{"num_hidden_layers": 19, "hidden_size": 96, "num_attention_heads": 2, "num_key_value_heads": 2, "head_dim": 64, "intermediate_size": 384, "vocab_size": 2048, "hidden_act": "gelu", "norm": "layernorm", "norm_place": "pre", "norm_eps": 1e-05, "positions": "rope", "rope_theta": 10000.0, "rope_fraction": 0.25, "qk_norm": false, "attn_scale": 0.125, "bias": "none", "tie_word_embeddings": true, "parallel_block": false, "init": "normal", "init_std_qkv": 0.0538, "init_std_o": 0.0668, "init_std_up": 0.077, "init_std_down": 0.077, "optimizer": "adam_hyperball", "learning_rate": 0.00476, "beta1": 0.9, "weight_decay": 0.0, "lr_head": 0.0109, "max_grad_norm": 1.0, "warmup_steps": 321, "schedule": "wsd", "decay_fraction": 1.0, "decay_shape": "pow", "final_lr_fraction": 0.0, "batch_tokens": 16384, "max_seq_len": 768, "doc_mask": true, "train_tokens": 120200000, "max_steps": 7337, "dataset": "wikipedia_en"}
Each number is 128 + 32 x the weight over its row's rms, rounded and kept within 0 to 255. Layers, rows and columns count from 0. The size above them is the row's rms in percent of the matrix's.

# layer 15 MLP down (transposed), 384x96, rms 0.0771, rows 368-383, columns 0-95
size [109  85 111  94  95  88  95 103 104  92 108  92  96 102 114  91]
[[124  81  98 118 128  86 147 126  59  98  97 159 183 157  75 172 119 107  92 144 161 138 154 130 137  90 143 146 142 107 146 123 127  90 126 111 156 121 152 179 150 181 102 132 100 104 161  59 162  43 163 208 185 132 136 105 152 112 127 177 141  82 100 153 160  75 123 118 102 103 147 130 140 108 128 171 117 169 141 120 108 129 117  89 157 139  92 137 181 168 146  67  79 122 148 108]
 [178 126 190 120 215 133 149 122 137 114  75 104  98  37 114 140 164 104 129 140 105 176  94 155 162 115 118  75 143 146 105  90 150 119 135 118 126 163 155 106 141 135 136 162  99 149 104  72 163  73  86  93 137  87 100 165 128 138 125  88 139  75 107 158 152 119 118 114 145 129 173 123  94 131 172 114  30 137 102 107  73 147  74 135 117  89 120 131 147 161 165 133 152 142 144 162]
 [110 107 206 142 143  83  85 144 126  87 162 157 142 161 119  77 146  82 123 103 144 150 151  97  91 130  37 102 186 170 197 169 110 132  95 120  81  94 148 105 174 104 126 149  88 128 163 105 152 174 125  79  87 120  82 117 101 105 165 145 152  70 120 174 145 100 120 130  80  95 157 169 152 142  90 115  94 122 108 124 153 102 132 186 140 162 127 140 169 105 133 151 117  96 127 103]
 [141 106 136 146 133 101 106 179 107  96 178 139  76 114  93 182  99 127 127 141 106 157 118  35 110  64 127 127 194 158  84 164 133 125 113  79 196 120 165 119 118  94 127 153 138 103 192  81 104 123 125 157 138 143 184 132 137  72 130 163 147 112 125 141 128 134 129 127 143 161 197  89 154 128  71 112 129 132  91 122 117 154 119 155 142  95 112  75  58 110 148 164 156 115  71 133]
 [121 137 188 152 134 172 184 145 150 150 110 178  94 109 147 168 125  96 130  70  90 148 149 179 150 131 165 106 144 149  91  91  91 134 168 114  92 148 125  72 110 166 125 102 116  52 119 122 168 120 156 165 112 163 150 122 165 155 151 113  98 104  80 132 167 192 156  98  77 151 137 161 104 133  60 107 159 109 132 134 126  76  86 106 143 163 115 135 187 117  86 179 165  96 122  90]
 [104 144 143 111 149  90 147 131 129  77 122 144 108 101  94  90 170 143 124 144  49 199 134 120 163 111 159 154 170  45 179  95 109 146  99 181 185 116  98 124 167  38 160 104  65 117  94 106 141 154 117 161 158 141 169 151 158 142 141 132  64 156 127 110 122 196 173 125 143 184 125 130 163 119 161 141  91 124 152 101 143  93 148 146 146 131 113 120 152  94 124 131 109 150 145 106]
 [ 95 103 126 107 184 148  82 146 102 121 145  84 123 135 100  85  92  94 111 106 116 147 102 162 185 127 145 143 200 144 206 104 163 144 163 187 153 156 106 150 191 112  95 114 100  94  99 122 111 133  82 170  95 104 115 167 103 113 133  94 134 156 130 128 144 115 132 110 174  54 181  86 129 172 148 176 153  89 138 126 124  90 179 116 139 120 131 130 167 160 139 179 177  88 172 110]
 [148 124  95 146  89 152 187 108 141 104 145 131 109 115  92 171  82 127 113  87 130  77 140 162 188  69 139 141 167 154 117 176  83 109 104 108 152 150  96 128 172 110  70 112 139 128  86 130  83 145 133  96 131 171 183  90  93 179 137 121 131 151 139 129 108 152 125 191 123 106 171 104 108 121 147 123  75 129 169 156 146 165 163 157 157  89 143  89 166  51 123 107  38 131 116 107]
 [141 135 148  83 159 159 141 127 115 141 154 133  96 156 117  96 147 120 120 138 142 136 144 150 139 133 150 159 255 109  86 161 130  78  89  94  74 142 124  99 156 123 167 128 123 138 142 119 185 167 159 118 102 105 142  95  91  55 104  98 148  85 116 139  96 127 118  72 147 170 187  96  95 118 137 141  74  50  65 145 101  90 140  95 161 133 109 112 119  96 149 137 121  84 133 108]
 [139  87 114 118 106 149  97 153 113 105 116 201 119  37 115 190 154  67 148 135 141 111 123 178 129 106 152 133  86  88 127 190 176 130 145 135 164 154 103 110  90 138 106  92  91 149 139 155 112 154 132 121 122 119 111 120 137 129 103 122  97 112  97 153 125 142 116 146  78 114  72 133 150 112 154 110  97 154 153  62 120 138 169  91 225  87 207  99 121  87 141 173 145  88 137 120]
 [ 58  85 198 132  54 115  73  92  96 179 148 141 148 153 120 145 192  73 138 131 157 160 167  93 118  91 107 122 144 147 105 147  95 127 121 110 112 156 148 153 115  87  63 122 124 157 144  92 117  89 165 164 101 144 147 173 142 101  82  80 122 124 106 101 139 172  66 128 201 104 115 187 144 113  98 112 134 110 188 139 115 154 106 101 132 148 146 137  86 124 101 168 149 123 117 156]
 [120 123 166 149 179  44 100 113 168  92 207  43 111 151 170 117 115 131  89 106 119  82 147 140 110 132 159  84 128 117 134 166 135 161 105 167 161 149 147 159  58 115 102 118 148  84  95 123 114 216 159 167 143 178  87  90 131 125 128 165 125 162 128 110  77 120 125 141 126 152  99 125 145 105 149 126  53 176 158 118 100 110 115 122 139 150 145  84 135 134 154 143 149  96  94 114]
 [177  99  77  87  83 125  83 110 176 115 103 119 191 103 136 131 123 182 101 139 177 151 116 128 151 171  92 143  74 136 143 112 115 140 136  63 167  76 101  30 171 149 149 144 138 104  91 132 161 123 133 119  73 169 107 170 138 145 106 116  84 160  95 144 125 181  71 181 114 117 112 140  79 155  97 158 129 136  82  94 132 110 101 156 119 103 124 170 110 115 113 145 160 145 101 166]
 [115 129 140 137 151  34 138 121 133  94 128 160 122 125 144 149 131  93 255  90 129 166 135 160  53 157 157 119 107 126 116 137  86 146 177 114  88 150 108 111 144 214 149 176 114 155 135  82 145 138 132 147 115 101 153  87 130 140 116 118 126 140 147 152 153 144 126 114 127 100  69 136 160 149 119 101 144 169 148 110 163 123 132 134 108  98 195 137 133 168  86 202  94 121 103 162]
 [ 39 110 140  64 168 141 121 108 175 120 142 131 149 154  95 117 149 137  82 102 147 143  84 136 173  96 151  95 130 181 140 133  84 133 177 157 129 190 109 108  88 120 104 108 120 137 128 101 179 145  92 131 115 119 110 151  87  58 120 115  78 127 154 130 122 136 124  62 154  73 108 151 114 136 148 151 173 152 217 175 177 146  91 132 122 119 178 121 120 165 137 123 121 191 103 101]
 [ 77  84 124 143  76 153 131 170  99  83  75 100 113 184 145 126 158 158 147  99 112 141 142 128 120 213 160 136 131 113  77 195 111 118  52 158 143 115 101 169  95 121 131  93 188 143 141 130 105 127 131 126  89 120 108 168 137 164 134 119 137 133 132 161  94 145 147 111 196 165  80  73 171 117 122 142 117  89 124  47  95 147 131 161 164 127 107 109 143 149 137 191 140 147 154 166]]
# layer 15 MLP up, 384x96, rms 0.077, rows 369-383, columns 0-95
size [ 87 108  93  97 100  98  97 105  90 108 100  98  98 111  88]
[[ 96 147 107  98 114 141 155 153 120  90 120 175 154 179 176 138  79 131  89 144 122 101 159  85  96 185 123 151 111  56 134  74 111  84  97 114 123 105  93 181 152  94 135 139 123 154 170 176 107 192 110 134 129 110 134 152 157 142  95 164  40 164 140 180  82 141 108 168 181 101 111 104 139 123 134 112 142 111 150 135 106 102 213 128 132 151  74 126 142 127  96 161 136  92  92 101]
 [102 161 114 128 126 163 143 169 182 118 155 100 105 132 113 117 101 138 149 126 106 122 127 102 146 115 151  58 117 167 143  61 139 134 138 105 110 124 136 197  51  96  65 163 122  63  86 133 113  95 133 132 134 107 149 117 151 121 186  90 101 184 121 135 154  72 181 104 133 173 155  89 140 170 149 151 165 149 164 158 115 103 168 136  76  79 108 126  99 152 109 126  83 207 143 150]
 [ 55 105 122 173 163 223  90 166 113  97 159 119  54  91 114 106 135 148 126 110 126 151  81 116 147 109  74 110 169 159 152 168 133  75  76 118 129 140 121 142 109 155 143  99 121 121 138  62  72 148 165 180 170 127 111 144  90 138 113 104 124 155 102 135 122 126 145  67 146 131 200 159 134 114 161 125 119  97 124  76 158 103 125 110 125 129  74 116 155 136 101 188  92 162 135 131]
 [117 167 137 131 177 181  72  81  70  88 116 124 153 123 166  91 154 163 128 111 139 118 171  66 141 126 135 142  64 138 110 143 144  99 117 165 159  87 149 160 137 107 147  84 139 115  93 156 136 145 128  90 176  82  76 116 131 115 157 104 120 131 140 119  87  94 189 128 159 182 194 103  94 194 144 217  77 171 137 117  61 148 146 114 146 126 128 137 142 124 115 145 135 119 157 120]
 [168 128  91 148  64 144 132 152 120 127 102 139 131 154 203  98 125  90  83 142  91  95 101 127 110 156 183 146  48 107  80 108 134 102 158 137  73 112 153 149 122  82 105 144 115 101 123 104  69 142 156 135 121 134  96  62 164 168 150  91 141 129 146 107 164 131 137  90 144 173  95 116 127 142  85  94 169 109 147 138  81 139 139 129 102 114 140 130 181 251  95 121 121 121 136 134]
 [143 136 148  84 142 122 122  73 117 160 138 163 154 137 159 172  90 192 119 140 129 152 120 118 155 111 102 141  90 120 127 127 115 170 170 103 145 132  99 142 124  69 118 101  87 123 190 100 131 129 147 132 141 128 157 205 133  85 128 146 108  39 151  78 143 118 196  95 134 156 120  99 192 146 145  98 207 111 141 161 111 139 132 102 106  86 172 102 161  61 149 174  96  95 166 146]
 [ 96 117 134  81 178  92  75 172 161  53 109  64 128 131 115  68 146  91  92 151 149  54  60 106 135 145 147  91  57 106 146 112 152 160  98 103  80 161 145 104  85 127 116 130 146 135 125 186 146 118  53 113 123 116 151 114 164 133 156 118 208 127 140 138 107 140 139  86 157 159 133 150 121 152 165 128 114 152 158 155 142 136 133 106  84 144  92 119 165 145 146 132 123 188 109 121]
 [ 78 140  98 168 106 173 142  83 151 171 138 165  37 171 186 121 144 122  84 105 108  89 179 106 150 137  49 107 159 133  81 115 139 119 110 153  86 153  97 147 107 112 121 187 139 140 136  87 137 139 125 124 122 190  92 205  93 140 121 172 143 161  81 166  92 116  65 127 148 106 111  69 112 129 125 130 146 138 139 127 136 120 112 102 101 103 128  63 150 161 131 142  91 107 112 102]
 [130 121 119 106 123 144 149 176 157 137 135  91 102 197 186 140 130 193 139 157 161 118 164  94 152 167 116  94  50  70 162 135  93 142 147 114 153 108 144 172 121 129 159 144 128 130 200 147  37 130 142  82 122  89  76 161 141 103 173 163 137 151 110 124 122 162 156 143 121 154 122 116 120 101 135 140 136 127 132 132 112  70 125 134 120  48  29  98 147 157 104 138 122 151 121 133]
 [123 126 147  54 125 134  92 124 154 163 144 137 127  76 117 127 151 117  63  41 124 161 107 122 179 153 144 133 109  74 121 100 108 127 107 109  68  97 134 131 121 178 112 125 131 123 181  91 109 155 109 102 139 103 111 138  90 118 101 137 143 107  83 125  65 108 145 111 156 165 141  64 158 148 135 184 159 131 112 170 106 154  91 136 126 134 172 141 119 134 217  56  91 148 152 192]
 [107 121 135 137 145 134 152 128  40 116 120 189 161 180 143  97 136  71  88 123 134 134 130 123 126 112  95 149 107 108 124  84  96 105  89 167 165 112 132 117 171 117 110 178 146 148 131 111  78 135 101  34 156 127 161 116 155  81 175 112 182 125 130 110  84 137  57 126 168 145 137 107 111 156  95 136  81 112 127 122  88 154 121 144 124  95 156 190  76 118 106 138 139 208 185 123]
 [114 201 133 133 142 105 189  77 148 111  88 109 114 124 140 106 141 152 103 132 139 102 176 104 175 144 122 107 132 131 162 122 157 142  84 166  91 159 143 128 118 151 126 118 144  53 100 144 121 106  54 156 107 189  99 156 138  77 143 120 114 154 115  94 153 155  99 127 172 103 115 103 164 131 184 111 142  74 102 140 136 179  92  69 137  93 151  84 163 212 110 163 169 185 134 154]
 [ 79 128 132 124 122 173 153  97 145 135 132  79 104  90 152 125 107 184 171 137 109  95  85 121 135 151 172 150 111 125  86 100 133 163 119 135 105 128 131 139  35 133 123 169 154 147 181 166 133 143 174  68 141 204 138  73 127  77 159 136  97 100  69 172  89 141 163  89 132 110 185 118  87 130 132 168 164 141 203 147 106 120 147 128 109 158 139 137  81 149 180 141 143 164 135 144]
 [158 144 167 146 123 128  95 147 148 128  97 173  57  66  98 108 110 115  95 123 164 155 166  79 141 129 166  85  94 106 163 122 122  84 169 171 113  58 155 141 138 141 135 109 136 154 145 154 128  72 117  55 149 102 137 128 105  37 146 142 192 168 127  81 144 134 133 116 142 155 190 150 132 135 150 145 146  99 146 178 120 112 133  98 130 108 150 151 192 142 180 141 122 190 142 162]
 [125 125 158  69 211 143 109 169 111 132 120 129 122 135  89 163 146 167  97 139 130 136 114 120 158 213  42 121  87 104 154 136 155 130 108 112  65 113 107 146 112 114 120 133 132 121 144 160 110 153  34 128 133 155 104 142 126  82 131  80 139  87 120 132  83 155 136 127 182 133 189 131 145 136  77 138 142 149 166 118 135  61 108 131 182 122 150 167 148  88 132 129 108 176 188  98]]